Part of a small language model's weights.
Size: 8 layers, width 192, MLP 512 GeGLU, vocabulary 8192, 6.81M parameters.
Architecture: LayerNorm before each block, learned positions, biases, untied embeddings.
Training: a variant of Muon for these matrices, 104M tokens, 6342 steps.
Each number is 128 + 32 x the weight over its row's rms, rounded and kept within 0 to 255. Layers, rows and columns count from 0. Numbers have three digits each. The size before them is the row's rms in percent of the matrix's.

# layer 4 MLP up, 512x192, rms 0.149, rows 183-231, columns 0-95
114:133151092147062146085034068094126128153122172145077162089141142119137146110160129082175117172140108124195096138179100128106146167156152103136166091123067166104111121060123153208149139109144127086102090139083150176127112151116081133195137110140099089113157138172173141084093114088146127122
093:173157103086153172119121112103086105130167110150154104123123072122079108126124128156131151143123113141104172041132127151167076137093132112068150108169158126076160170160199102113131097160203161139161093156148062084116111153167137106152129138185142068115087056127118114126172162095144151128
099:094136141138208102145157121104117140180069137139099128080160095149179106105124141158157127136173077140111100138054119153203130119129146122221139150109102112099146140124070074094079098152101160117136148071147136105131133139118169150129137092134058091124103151082135108115073164150143130085
106:080110094165154157131127152104140152114117090058146121109167112124129122145152156143115118164067179102093119162163119116163094081080115112091133114189157134155133104130117105136152169094163079104155080127134123152148080178203116114206105126133146158106149076116110174115162174173076110183
103:151152187125208120139129106110107088135137139079147147180151120139123142152143195116119124189095120101137175161114098151170127131182085097024111121208133184109088108084094123109135093150114162124163105065083151095081063129101139152172137123146084107109116145101139118172150128146162118147
112:110137160097125132221106131104117118121114071126155082160223116126110113156168079132095120107146113116151188129147142110099181145079094089183128122100115147123110098138088166125195131078119157140117096135086113097154168125124136216057108090098124096088189155129176134167160133104106066130
108:104105098140158084115150125135099089111143097129108090177125068145106229137146106093142103190156207145086167174128098100108104122160163118077094147101086161124171085123131113163147112085140152144151107115173105112140089075131116175175129149166079147146146128150134079104132095138149119149
104:195125068127139078152126136164087188115159113032127170082104170146144092083088110174137141149119102108104122115162147129114106139069131175151107142164106104128123102140145146166155145066129150146159104157195124140169136058117224123181117099152060103055149085129123099077116154070171125116
110:122190124076093090077120141095109151069141120141086163140127145130189190098130109138134153129153084113152104212115127130129098088142158171125187152169060221131143121126123104127106156105103115120054106120102116075108105121146120140117138177090117134071157062091153155169154114192114127121
091:162130129110104187156186137104103126112147070098180174099173139094163083152126102114154149126136116134116178171091146148104103076163089092141107130184108126089118106156096144096112107121165122102066121144129141117180157151091203187113041050114167194135098088160130150141109067129131144184
093:182095083148127109154160145167099117105092044116096137105111154132120109127103162130089121117153152156172146122142077134065143171123125106123093116125103113133102133096117180087122138097076168149131158176105142086136127158165099169141119171146120140164198139157145107180097113162126085141
096:075153169105162150111113167147110140126104155163081179172065090108139157121149164149145134172161130091106120078149195100163113145149104119121112120172143114125138115090100079055140129173169141085125058071096165147155121130127131113151093089155129114088182182113104131140165114082106131182
105:135115099093157139166117109110102182158178178122168147107141135125147113064160102187166104131200125166114110099122151092102185086124121194082115123124134136186071147127135130104102145188128163142125146167134087167135197052070157174093130163126141157111130081130145168178090169139128139192
105:168112125142090152134137163158184102106150110123108095147086126177161125056148127124142156118143130115128123129086100149115142114134127121193165092088164112098094121083097085148112141172150026091166106096145078129168082168165169109102082051141191195186187098149139138096122098147184123132
091:112109161125187125130154111151135148122092121119126185116111108180151129144124161132137143147214049140128122076111092161125155115122132148166138177085131139139121068143051164073099065119115082128166152062125097061107094158092161070112078118137130184124142038061157085118160139157125074098
119:077156089150117099158172076144146130138169122126133094081116117126110161138129145100131169111077123185135102072180101102190153130187111139142181119164114182161147090158098097108114126158128118092180133094144100154147132162147094104149106168099141138214106148092130125131092088157140127157
095:138189159133171086079123134104124078144104200112133109114096112105131115134139124108117137179113131086120193196061192148089127115129135121126148136113131083092204147094113126132157138101137141089090118163140056157151077116064130085151148168143158131138117155091107077114097148131135081141
089:146091169146121182122138061118157157108176089138177110163153104071154165092089104087118085095114182112129083115185048151093118109170105172106113146120158159150148144157134153070124156152124113131132111154091120135126100155138108144153165147129154091104100079141173110093149105050121123198
099:146133126151149160113091152087076141141131140128156162130111155201134148108118062150161140163156102117065084140114138135223149178168113167171113153135153101160180125121083141120071093135138135158135137084071109088184156152101121139124093105123135057134165124122126107118136116202163086084
098:124112157102136138141114114132130114132086089130157147222087147116150116152206080101150157091141151131165176135152106161189117071131108111134143129105149109122108142103186099179107144139138080140121202086094090106123164094124121084171104099142141163133076125082119105186098101141131106128
088:124144105196130126116109135120066111137161136084131097083127174153140096108125113098133073094144143113096173135155133110115121111177117123138071161147159130110118204089124151104141168177122105102166143140094154105124168188098147108123136108140164146161127224182186146092114087111089121175
110:128151129185112169144102142095075111124147127145146120198158140137092123123121111115142144162128127095090148157104114150105206167089099117101128085175123139100167115147072124078099172091149127141088126116155067094097089178162118108123120098200137087130125105145070109150153112141210103103
101:138137094105131092133124098169095164120054140157074051146060141173135120106113092195167123081090151148142108077108139086098169159184190126127168153107117094133181118173135176143181106159073105149154138094158132175129138108149093121108098098114162127103091150143074174091125156137118185172
098:111085125144149125106142074164162123169090139132154170134100098129128080153138120159122124087098114107148078068126105098158086125144111136066143061177096124137145117135142104161065102126109162106138163172177151149179113113106080047087081159144128130148187064149093148182147130165150105100
098:155134105125100190162111115130125102127054139149158137093086125112108116120115127161133126145118093135084154070126110073157141153150162073101065081145116171125139140099151069083134153118153115110062124106098093106143129113165170146097181137127111108117113104126207128099161175183172155129
092:161129118132121161090172082160182069120179125052098127142128187151094133118120132159166130094141102141124113131185161170101144170174213080142123154125070122146085113133146117125124150053183133131077174133140132108146146118148153133120092181088142112112065077121145140139196111125142119114
075:092136140109085132091133173064114138107117170136097163180097135069132154145124108152133166105099116141092106097096164221145180036094152097181096156140114102094129124146150130134146127083165119103119130155115116098149074144062101122154151136118182119137076153089099125096139156134109165125
088:134122115156129177091136085217091081106133090120100170154154099141120079127103122084110166151093091078169138151128136097047173101146153149148115080134165116091146112151050106153101126159121129121156100131131130118135126114155091123151171108138044169192118114081133082094070113166118133156
114:136126205126112146143136156139117100136156128163138104142121158084204089096123129183156065110173082141141145141161143152103070108205190172130136131126076140187119063146136161122105077153087117157120130081127118130106151124155094152110117094117164091131150145045149155169149105131157087063
087:199089104173145143195136131080146151179114119144144137131157131175097104111085127145076135123104142131160152090146128129146157124107157123148118132102149131126155138092126092091114093129065149128116117104177178141156114087095089160029122156124143132063164085146100137124088149141169123121
104:130099148115144092082133119131109168108115179121214143163134132126107174145107125117127121092097114140131117164138161147088132152128095102138165094150193111140114076112088077117101137133158168114162165122161134134093125132140103117138098038130129097123145084139133176113151151200106165132
110:126172152173137142130112160106158104134105148068104103151130173164138136171107144115119148101095181085158155173128108186123139152140144131097110105108122097134177124092120140128152114175091215122120096096133109153144072116160102176172190164105065113172090115138159091119101148095109155157
095:132137107100174095109118078164113040150122135086156124140128158159151096164145116127124153139064072146132179169153089113117142083138147162129129118173146119167132086099158107125129201119081080137073137106182177166097129069086121140082185143148127115144147135171181141132094105052087096121
096:161146180094103136121128118130120116134141112114155145159118106082181086091143135139124137117133084178087123131071138139253099080083114155069158162121137171102143129149140092118133096103116164073106161085155166122119146111105122113127113136118132126144148081133114131134114194120136132116
101:070094152140138118120031169047112132122148117099147197061145112061113104111117115113137137118089100105226114121129173182152121131100100128125147123104133096119113119099123145180108148151115124150109193103116148155165120097117148096140071141183151099201181163105166181106061092135142105080
114:115119192063120127106132145137178152113113078093097132140112103144100142098173131114162105111136168135082187192152079121129120091152095152168152060109096149109086134138181142106176107098125152101061063100128103149110057106073151173160094124179067140116163188145106076129123143149156138124
102:160154088142123112115080107093117118161126181136125170152078170146097125128141091170140127104120113095078165163098140120105113174131155217149125120147106110113110098181174122087117102110121042147121135139138141077122137081089149108138127119155210094106135096153164089110141115182096159107
116:099145099127153163116144105174133107116081072088205128143133148120134164149114091158126108105186171182167101089117111155154102147167188177144113110166124102137111136083063133095149115138073148145163167166151123143140199171177131122135156160111148207135081053128130117109098109163120138125
102:132125112088104080098145146103129081155139098110178150073123088165089082139131122133110082074086162129114160165092140078127135117104166085081119117094159119150135139137158139172154104141143105124174152149124125140102098152108119144181126120128137160103102118137111144106125073145098094106
095:145115142166100102178097157114156142083150094136120102154130152125123092151155188136153136134107135163132193124162135171148138097174092137127138146140101085161111163121101097162179073164144179145102196084116169067202137134108039173130126178102131156145141181076042127141101054113177105080
097:137087099122123116114146112184142142135155114176105119151122198104141141158152151156147099112099145160154122059149139102134097085167154127127082170112094148182111115122172137086092139159118139175100125203113119095107149131115113112135137195143184113167111091181118041135104147102127084061
105:117112117095195197105113116112130097074188111141136184148091112120132153104120126193125148145172183054081116109144098118082150142158095152140123136079128117107166141113102068191117134146136136147088125088150079172132108106125140065165140110090149093089139117144144096059061173144128098103
090:130125094142070122134170115124125100075174148087138075140173164183144082097148160111155165089181165076103091199146088099145142135145153076176128143103128156100112120146161153064189159162161150119093158138068093136131106135130140180173117078058130119127159107103122083156140083124127145130
094:121132127148143147096163126115100139149093145113105155106130151142137118142146128135125160104139136144054111146083182127146072171086146095111060172112155101157146106080144112106130166084065160149156117082113094081107078112181132135046141143137134093151208126128179164185150153130166106157
106:123102138144155161130169141134070119168132126109120103147102039151090170100148133104141172119092187112127111106128086158131148158177174088115155137151170022099128156112046134161127078114073102094130114176174118091159112139131159133158157088092146110102104155104154123085040186145140127109
088:149137105215141130117135138132138047171138138155123102125109097109120086140150061072096102067137148125120138101149126143105127149156126170135142127097183069078101153108163076115148130141138146148161100121138122151099148127161141078149096100157121091129126160138148096197145142110150177086
100:158114116198110181150160111131146050132114089110160182182141057143127037171133149097100107155111145149134112110180131180144152121132110139107161131085132099155164125075162113178114113122052134161084128127170089134151107131152127073119145122065157063093112149124128149140140105133113139066
081:150108095118134106143132124164195092105130134117124178123121130170120105146108095116088113129127109139138156099137066164142143122147140176105124122145030168095109138174155175082147082116108182141109139130141131114121145153154089142145100156136104161058147157124155107179121210142108174116
096:122201131123124118115149131124137111144123148187157164159124145100086136123148190142135142135124144153164182104148219182178180201087126151148146148132091194092144079122181114081134090127101197126115102138149143108096121174162136139163091130144117139118124148144121149112053116150129056153
# layer 4 MLP down (transposed), 512x192, rms 0.116, rows 183-230, columns 0-95
102:135138149183093118108178155206099131108092099148200105141131150101122126155075136077151106135147156153103165076132129096144131164166123165097119111159140208147207099147159139084119135210151163118114104126165129084162126140095120162085149149143156153115105050138158157068108098047075106134
084:158163142090114156144150118167141131170191118178065131115135125095107126170186112118130171147162152121086167066117096160141115109141145075134153128151161136115134138182150121108041098129113095084087109151148161078136112150150139072075144079095142101101110212115037138155093131164131215081
102:136112126122063117105091114117094087125149082093119134138127186174140160085151123122147087114052105101102079115121184180203171083162224151098157119118170112139114177099104067140122101188136136107083149115133128110138112113125089143135109096139135113164156093141054152131171125223106104125
102:105134084122123107139115115139159121077120158106116079126167076118176096132128173136083142152131149197088093151148083078138103132116082169161174092153126095153113172168139109089148163106141102118141135167118123139115075098151128204084155147099164151111133136167099155154108163112089109114
098:066203121093123064062090114172144122149119185153145143115120077126148080122089148131116119170100107148130096148138126135073122126140145105171143093079162137105125162141149132106174086118147143100089110110178184134143179115161195172139146156085111145039150109081121133131082103166145135109
117:125108122084165086140131103125064043139112134105158137172103110148068079193172139116118140101117163174112137128200148131113180142109089163143137103092085128138129127171114135138090178047144144097129101112143127148153138106162066152109112079190099137132152157070152099138098101179183110079
121:150129123120159116176167124140131121141126134145110122136106075164132158066110197128144118108106079153122152111112134105138096143149149080140108094133146134114111157175136102113139138108121141113097154174179112065164140074056136119064147186103119124176111129096124084137123129210142127111
091:151164107100117141150136138169157151093119107160130140131104142159112146133092187149127144124150151115089108158139147178087128132119063072134168125094161174129112158116097051096137138097054172137121089183157184118171107118085137134171098147100115100101167125179141097148114116144135117114
096:134171186096068117191128153084150101156139087114076121142111139134185100089121103134097130153104140091120178152160150082139137107146141177100165110127124158132158195105129173069097151156056170167153131152120152073096174101154116149119116151114121139081084124129113190139157123079087113106
109:160060176104142124133101071078149188146118149091127090046114141103120140134153088144107164163123140138104140140121117164092072164146145105116094140176104101089153086088126201108186130126135164156172112125158124091194144130145156177091130109068164145167132057139132121127078142145088140155
075:198111172144148139098136137151133120070184108061086125105140110137143145130118087131189176085103124107091131106088128124140092162089084098138170140078150104157150123159119140159133077152098160145095148184082143145103152188108121083149209070145105112122140136106132125142103161040160144119
095:165137138139052103166171123082120129125156123174112120124108159117080126114102156148127138025089083096122112165142079131098140118090134189097159059119146165134053139135083171171131146098123081153180137188157111105120134086080139098135189137186129133083118160087186163140147117120139104143
095:103101084119142141136129171090100139059115132114112216116147093081120104083180163129183133187111146129142173136127156127083185166173091132112099079130146183195160123126130191168090082125137118121141185185105151117174192109135056117106124103124162133114083123195112115138142151089148176119
097:092134138094108092097158140117169138095149125132137127097095115127150123118159139142113108065075083132093166118128108130187154164140030088132145150116190078143123109179119125101139113140146132169165133137102044180146168099108160073063092189157157112123137067082108118134158124120076159112
087:100144111155138020127145106125168155144136122178100171167072119147107099096157139118111116063142134113175175170102068091062085109066133100133148029100165071149128140128127157124064188146150091127133105107113079091093153164114112130116136131118126215098125140225128169107120154173136175089
096:134113122139124134098144154094164152092061144168145140111143106096178118133131091149168059131156113090092155114126061107106109141112133108146120071134095213115172135126110157165179116093140143135112152113134167158170109046127185143134177094160172100098101112078126140055098071109119186134
106:151079081079130202110113092110164163169099134108111109113149159148148143137102140123081117085131192163174122078080176118125113110081147107103106175183204120114102173113108184143177162183181145170128110180122183154148138134169114160118091093122072076081127157143099174141100165124147037164
086:154127137123097153135140081122154107127143163173140156160112136042086142128127130134139136106191066132162134157101125116112110166119134153154127151155160087137112098138105195135080092107109077091107144133081090125155146206136147132139151166122111150117147129134125175084109097133123053127
090:098117144122090133129091162051120066142154125128069167123101126108122142121134071116148113135106171142107133128098114118132101084146191153107114115150097166130153175140095079186153130140089126106188130123085136093152137154122055164131107123151123128169159102091124090089185118159110152155
046:103129158123164133130065123120110147135160062100143171120174117088081113117131088153069192111092128088063138090166115096151159192158122151110120152126169130120195132132150109164187126143109176107139129153142115109099145098093137120184127161104142094078091119088111143094163081122125135076
099:133124160129117153126120134150146064106123072141146078085157094153121140137154131163165097126129124110155076075164131073108167125130109134079121118153124154084121115174121103098225175202158137135165224164129096084115153098135114073124129103211137162130134154161114094106098153153133100153
096:116171114142178093161112178129121141176146150154143078156102114159139063094148125160086078175171120125141125059116127113152126134139161078143142120035147178168101131101152175144241117163174112111157108092104152125117175084150103163102116134093104172107095190119127104138109115122073065126
118:147125190125095124149161150152091110102136119155136103114116113125085079098121120065051123178162121157133136094103092093104164111179078152166130128052095184161124123083119143143022101125213109146095110062068069163117100124117103145139135093147144141147120158168134065193124104149100092186
115:090132153136091116142066141141140156085163175081126141087085158134125167094155121115075087135106107129115081147119145158127143168139115094189157155067116098177152150131124107090140218117104094119110108103103137159142104131103127163154142090110106145093100140107109121077139118116142148076
086:079087153145140128121156117100061103128174068095142126143164121137125091163151049108183117184209138158105165105214098098152159103113111125114118138208157108115118138121097106061155108162139105123064174160131165181114123102163171161108161099088128052135159125096196111043173100150141145138
108:150109102123123095175116088125085132166151137136088117110124096165145117060176099155180188097097104113110093073143169117141097155080133156160149077214138077118104203165144145147236104096228106140143075139103068112122126126124113119124107173095084121106196111133112142158149137097101126166
092:180156088131138064154114125152074102125129109122115128097109096222154079090100134140174158126126146134177065118162172102148143082109090096065133094151121130155186119110114148117171094152056179116094187152083133149119144090176150129097127119100107156146112089165133171168160104109134140138
106:136123126134131041154109136166116113126143106127159144169132118104144088124107159110087176255109145181110104120138134142147164179144115102173114148089161125058141117133184138055025081151120132162191115104129123142084118100103139115158100148144140119108122124129128147107130131196155126146
118:176189110093185160087085148173112116104125187159142156045124104141172179152128101207143127108196112126104143085150152149092115158094151135062127114159100120105111096128137128104103084122138133089173070158144163150159156145119098111149136078151193098184156111115099084139101112182141129065
094:163073121145108185150154156136154132111153168133067160142096067184102090121192115150090140171135138168152126116088141108140096127139186121095117157138150114165131134116170119062136148164167119043096087161137118168104115131064123100128103124099122051128120087158161092170147125114125112133
114:141107078041158143128174137129106179112054080111070165100159098146097181124159070097124123155168146095163116081110113151150131137104104111140119078138154109188092140088180104111196117118131144097176148147075081100152075129183157146123098127117164121118172122111172068185158179141108170184
108:173100110131100165152155114172130150084125161095194137149190123157155148109175100102130125106105147142152128104143172164191197090074160192171125131133141147124104148126106106128091106157119105102088070158107148103169081158070130168170116137121144161107077104052140085165093153123128136130
083:182150130145135124149147109151181114126116103107122148163127137095101173131161006099109115102144133161139103133113094136145082119139135078159150114141181099158122129183135112084082145125110056152149074156166119129174140109109082182128123109121113094100080143154150064095102141094078081122
098:136164132153147086126108101129167153122154142157157152149093091114160150124139122144087121108162171093174132158161075130075135151088099144203090144113146115171167129112073198154068125100076091137112126170157071123138173114123114076137095137081122112158056112131127170101103069102171195145
105:124165093145128138144153170046151107141113129130129087127150164119134096131151126121163130134144081126166159124085054112166144103062112161180111097126084165156149048131151110156125170192155117158133097186092147118134087072139121143152115093114120127149095055086183159115143130144122150148
088:060120158141166185152091173102157117107093128158092133162134165106096166120145164134112121175130144141093112162104103169143139101125122124092148158139138129115159104039054131116111100117130111129088153126194165144134136144131057105148118089128140073131138103102082129134134158131112130111
108:169132085140119119161152089093175118124193082133123135167142145097159064096068164093139115077166141125111127128147169087110130116122120137105184147164153167159130104182131132114060111113095183096127152176126151110120118185153054115177124140136111155155087108073146129121077187209104111139
126:168080123158102107133144110110163187080092105138216107145129180117148104201113087120108121108111113127173141145068099086131179116143116124155123102086089154121146108081177084136095123113145112144108105082193177087112132153095129140152138132147140128117170223139090088144141080057140098182
114:143159159156139113137144153134172130164130083139117116163116063094137133156093082131071206169167136135153114096119141128085108110106079128117139113117137105161148115066092162068135135133145169156044086148106093069142096121115176169112133165151113086074147108077109102150121097094179119198
093:084099025131113149095170119078147102152117176168137130180143132112138124169104183145119108175082133144130125144096105118133163124166120107066092152142139069070107126147138119115146167123134099105139170095134192166131141150141142136176116126146095184106176205039147097190090126125143115124
096:138175133126127186198129122089109079113137132088145096178170140171123089112080152097113071154101104094173124147116132140162122080114089084178164095201100172064123070118117096120132137113146071153146150136176131145140106074108155091168161129132116065111104125173098143157076093176152184130
084:107141095106070196130159189032086200152175130102085093135097102117123104121157110166141089131209179096141110147156109137140147092108096188133103076119123103178128180133146164132185104113154096091132136106137189135141152097146180168112123082121094131101112141154126140095114115167140062108
126:155111143124180156095133152110125145133111130214102160140122080137126111171096118100142149136097102085083124100136082140094132140111109151093151128175166116076139114107125156165194127067142182088213167091133083088124135123171140122084179105132135095130174141130105120118162075121163132159
106:123076103130162163176154114118126103124138133070136108102091147140149077122109145093110122170067130102163117051139116138183075121186131126145090156134152133167066109137122111108092147171168151157142098100148118167148101097126173072100159096129132121144132140162141146145154079201081164119
097:122122143124104112075144117157112176174173133148100108084084105145136142135136098172155134076139097127140109145177174131151083081095127143136142068099147118116127118151098113123171137144123121078087102128172150095140132156103169101124108092139074146186138165154130082125097198121125046130
094:108106100165156109144089147138116183092118126158084120133084091153110108123124170157148128116153133179132155116152148158108116125141079166165140123120147180144166089117093130137145160078184116116131104065070129090180223105147110105190113082133130069094158167152081110162108128111181145112
091:168168149095129107102109114119146184159204133183180137117066139135063080118162115123074195077128121098157103134148158115122097101137159097097111171092177091155126179091083156141106154146138086074139147130133106120089141163117124143146208108075124109145080174133091131106140139179173084107
095:152176157093171135145097150133115136130090132084152111127090126107241125133109064106082096163175160147141124141154122097176171105116081086065154139076194128122100100137050111125116162143096138152138115114100175142119099075115199178136093144145072110103114060172106123122190103170152100127
# layer 4 MLP gate, 512x192, rms 0.142, rows 184-231, columns 0-95
098:129136123118199128135136081180146137079091168164106117139063133141048150120113131103141129178175136141094123118146094118135109113134141155148154131142089086153126116088218115132109093161118064116126112119168107141094185184151113131130148098178183093092158130154087171091090184108124099100
105:114129143120117155117100117144121094099172137110153164115016180104113169115127125102104088100076196138147118083122088170078071108119136152055176152102135142127087133121132107090135147160130097127068142159113105175118160134163098120147055195186149136131157145126144198122161102073136102206
102:138086108143146123094142140104148139122129150119113110085165193177132127138199180128100122139114154118102093085086117069094135117094173103140144110163100124155131132131150057185117091113160136158130119113133154156140058141137091165148078148112185162120169112185124103122123184127150070084
105:144129147111124174170120104081161109103153158147157138224121112111161127124151153174176103081115135139141087144123091087130136080164161180132184183117138147050086113167137168102058103091133111124080114102061144154106105163068129110125146091104097101140104137112138109157072148215143116155
105:156114131114126099105070156065156147121004166075124152090172087119114079100083128185175112097084131122134082110144125153153102100152148107177095097119160150062156144082130114159160103133132091076172152143123100149090134139147111146123060122113099145159138179059171111130101123119108123174
108:117103152142111141150116168093158178112138086160160125059091179156110069143133184135098161103146181145129090130058174173150148114107098143180146167084096143116147123096168172068121140181100090151149148165083146140146146114140112136074110097119183148129058162167136116095154118100172131124
108:125078116099124144077126133169171137087112129093142134112191117057140088146124144171105132115122126157135130140145161103164183154154096112148093131131148139165101116151094162124125057112127110106075090125143134114111060156123112148083096120109104174117125155067142128114093092093143150111
102:107102123169172133091145133150151183110138115170108146101110164159093122189149111104108170079175127146214148162203157121148160152123149121168057123126101081137119101109128187106099149174102156091137129127146136126111099128118123101131160053108102129172108109122058083145126099155114105123
088:148086117202134169155138066130118133183074168167067118114143136138122000149074116114129124087134192141102122115134140088111160108149133147147070110114087118117137120141162069112145063137147134158153107127137091126121087116159145167079103131124143097159108087137122115129136180149138123173
097:201136136147143126138167114139128100091110074162118153055087209135117129122107108092078138141118178078175109055132109086084136152121145098073157140139160098178114153121116101171110124099093102130171137208113155111126143154132121144168159142160090068133119118150057101118124127092057072123
099:122105151101102180123106086166138129097143068148189155111074176130077154072159146109110090111124146161122122125182103133208151229111081151120084137172101142164135133142126120149094169151125080134100157165127170071096116160078097165115130135095104178190103100144088156116092157138111148149
110:151165124147133127153119164100163152110119166159133162186110104143145171116181145186097090171130104102098179159117194129115127186154156104102147158124154104141172023158098103180155095122188167107156105077142118103183074082128166163098084154159112148088094129118106111157170075140120120132
096:158154094098027179146181161083126144082066107095113159143097058182127141138156114132053147132152087138111094167117050185111168120096100113160165145165100127146123121153116103159122155150161163148120136083130092130159112132134065086107117132120167132205138174108099189098178131127142156131
095:061118134108138108113170105126134154144106106072125142123155119157143126095117139183127154133119118158089130085085093179148102071129128146109117131143154150136109087088084180081118127051116115097151150103167176097181095151072125089160095121092194185092174119145130147139053131157136076152
108:165113147086120137116134163067142115103066168154171175169095143140126126117134138146096098140088138098108136214083106079081123158132131185089163094092182097128089146043111161116154120104137153139109106110123132107076130123086177150118182094154124133113145153170125084101180160124097115112
096:169155200157157098130114147092135093165131170136125086116129118120130121147116130083111147133118123122130128229067102154093133119105127131123118147118090140105158116058080114129197106141177125080102121134178049128158114104046102080153159150116138148152135167044067116093182138102082130141
099:113086150137139153141103141086201195115142132088147125115214111076094133095150151085129084113105092163171090088184137173101128069143112189038112140129123108166132091142165084103120139172113093159110109151129041125138106125100163154114122116077093155131145069132192201107161143136083157176
101:147126121109142173132154128089139126124163131128189151134177153141109092139153159135065166079207123067144054181112094065116163114130129098112125165114143140106144187106136117096153139033150118120107123157172162138158105135145154106148142109170067143109187145122156134132161151056109180089
096:174127131152127149150134136153124133135188169173125100099161124125088106128152114184077130108093109150158134145167160159100156135083138115116113125126114141124133116162152188059157126116122146151108095108169103103154120151103163057098084155171133129167116122180180159186112143105075127145
098:123199106101175162142114111167095096143066059170140149046095089102139094158140113096169173107147165111117153081163135141145171152119107152131150170107162171141141132164160096130070145144113116143160138093126135146069113138140165077125101060077101110115152181140130122137150153081151067107
105:165088135074190158088149095132168126102161150127106127141134088104125129149206132146133131068149175150122149134099132080173078119058091119112158074146132126099122109197127099146114147098112132105168127100159132137103120127162149124154138135187144093131201125078154117052164137107158151072
102:132114077107152113113136100135122143083072146132143181137170112143121116113089135108194125158201164147150088166089163173123132105098139149177110172140129106116149070165153169160141153116112141135098142063126115151114130055101176126132158147112134120168160135091118156155133075141171076113
091:183106151159220131144095142126087125089138047213105147191102121112098131139158137157109110160138134135092140072109096163111132121137160154089109130131137081102112109150170141151128098091162114131182100131151077107132128151152159131099165168108102088102109115109186134123090181132110105137
101:154140136106144112141184095052119126107038137131154109148136162139134142087116145166092094149108082158150143130119129121069077102140125127136029161150185109175133095164183110147148108113169130140177135108154155044143090108145144164124133134106159139092145163103084154166128146126136076143
091:135100128120126122120089071129154129175137109076100120168183181080133115089121139161164098079105117093104146153118096101129121146132168193149148139068048135172069154164193114092061139096176091125146105149157118091140125114101125137091112122135160085123125140167119134131181150151148136119
077:141140180147061158097107157112129135108083110146134172125164139116105175189140092145140139130165095125106130158064181129116182086117173084137066102116103108122124173121127155132124125099128129102137141144121092096131125171113084129124108146166102150148087106139130102125129163125073188121
086:104169105123126146100134118161122091107090139175132148164081173167141150148118125093123161100139145070151068098149119165072136143101168146083132129170131110158110114163150099096023150084210090178151165203164121121192162146089140155197101116065141116149125169112126147134125147140085150119
104:099123062079109098109147097162120143113084092069118087156078115169142199129149154143101178089051117138150096150118123161181166149053112127137165179138162146072110162127124178134113128070104050107169065113132153149152100105127133112160150118142130134140119096206132097086119115118130179124
085:152143207142203131119136088166169089106108075098142148120106112118187132132118120114198103143127121117128117105098157156128143124126112164063109124166073070099192090145106164179121144114135127139164139106103078079136101112141117124178152142113114104121200163111151095118054106172100052160
106:126165161089134188079185107177115147094168136120154117217180188132143189133153131139121146096135143190152096122071157093148117111096120083100150114138097114158114088164117106118106145141169080110160090121111101135104147178145129096205094175115108069089143106134130079078161140116164162160
106:162087106118094093118148143091105097124172095127144167162119074120113125120166136123143132115184083165099095072119119092115113083140112147140150130134129173193091147180160065092141182103198080133204118136135135172125175152118104137112143109090169131131105103135160137141175109173119121104
103:165103161184114107150076126144171135117169175167114102099196105119084126151078128136178151126175114072171145168152139122121145164135095110163118152084097090054176097132124130161155125130135122147103193090103130159178106157174154180085088082092093110134100142103085188097141150171135140085
099:123139155105108113078091146186123109088154115099166132115137120120151114117139168151150181112119131160119123158039133119234089098083140137063129207129106159081124163146154129095169095090118154091141106113124121140140168110095121117134124118177173116148161118105154140106111183082140153125
095:159149107134083115117140165123101154130173176111093123100108171105128143153140131118140110081078192156092162197127084172093091109136124184162105168171099146071156121139105153166131170144118111071110113120137106086047089078090130171158135160097104125093151129137210050125091120095081087111
105:098090153111118231132169099134177156088135088112139088088114170149119113131123150138159074141070153120092141173149078098115098123184119107177136120181114095131107139137146137162164142153109092154117136138114128072143135136126144153131125106136069092117148138125121077114156094140150092144
108:113048216106072211123166154120110132156160146118116125126101200094101199107148124122145108160088129120199115088172115166146057164147156156135136128065132108132087135076147122160135117095120075107190094079076117130109138176151138178153045094147101070132110098089143130140158153121128190122
122:173082083103097126153148150145133123194134108098066077106122109167109205131131087164102099083152100132063111136142136122156117070086080115079114212124169136142160085159090120119163120141152162118086167107094104086173139147127151129057163118161128112144122134089100160120101134178094133076
098:128100084138128127082121099118113109118119114119128117148184170151145151111127097103099183120120124127133148122094133149161139130115127129121090133114131100156107142139170084174118106121092159130096131098104166124166113105166145159158188079065114125186110140137135157089137111155188081081
101:122084073105125126192146121101179152142125170175129147130111124080114103172061142115139091139142116126126158183173144109104132174173130118104077116141129113120070140131092160141156056172210134085155138019127159195164168146112127149122112130144152179097158207066117098158115070143181068073
097:055134104113144128108106149150136089108133149163186171115120168137081161151175131120127153084142176061124159130115148072175127059156111151099135076137126143161149140173148159072074128134146122155139166129064106091137108129152119150068177142101113140180130123173095107143122123098185069057
104:169157181095124125157191078117150105127126051173119136163130156089155134111122164106171141101140174078116071148125099144042135131169139131133073175147130127104095146147160110140167141122122076086127130194157103117143124122115144044142116115128100076123174089110160122065155140134123100169
090:166065138143141114098086124135133119168123206138137146127115104132126149119104084105174118150127113145105117035110094156115101121119162160060118162130075092120088119152188084098124136163132157105150132103190066087105116142166145146123171157143113084137130134089191149124179169132158166124
100:125155124115080131094084098161169134102155162104175098117134160113124131135137174121177113088075119126068119143132133113086192097133134088131116131147108131131220138156132107175101108122124135054041153122078105139141115140144112114183109109163147167107147120064138090119095082158161083150
104:103126154145112172167087205124184168095090120120105122099113130147095098129126167173088126113188140115153108113141158152119165131115104126120126115134105148151145137066156159076142132159149110080132125161077164124139114118143091132118043238109179092121157153147089126116115119079113103132
098:159096092137138116152098117139115120113151162128131120115129146192111081168125101156083120073134139148119177096187134142118102165139174155095110150071158119168138099098130126127161148139172135149126137146158086074147173097164154077158144130216123067109135124096069113185139068111176131104
096:080138120112109201067085215151104200112059094093164070139175151180125126132096132128105105183085111120110108150124155194121091104140106134108100094115096128180130085107138142194132117143122079140142149125111138136196116160153121109126157143109144104099117126105123119055185148137178138168
079:190117159088104181105165157187175135123121108077164173158102139121074115161123153084138088111135179055123157095070115127131106081156090160133170085155082155148119116114134126105141075094044194138158126100142088146099157146166098133082101116130088135084105159146081134147134204089123123141
093:097100126154105145151215133152168122134125130096149093126138129135136175111117150096095114088129156082125111140207133148137105119211106085107099129107149109098117106093092094169110142163198096147144151145072141171205157133095090114144187144150111146190106153134091148170087102126173181031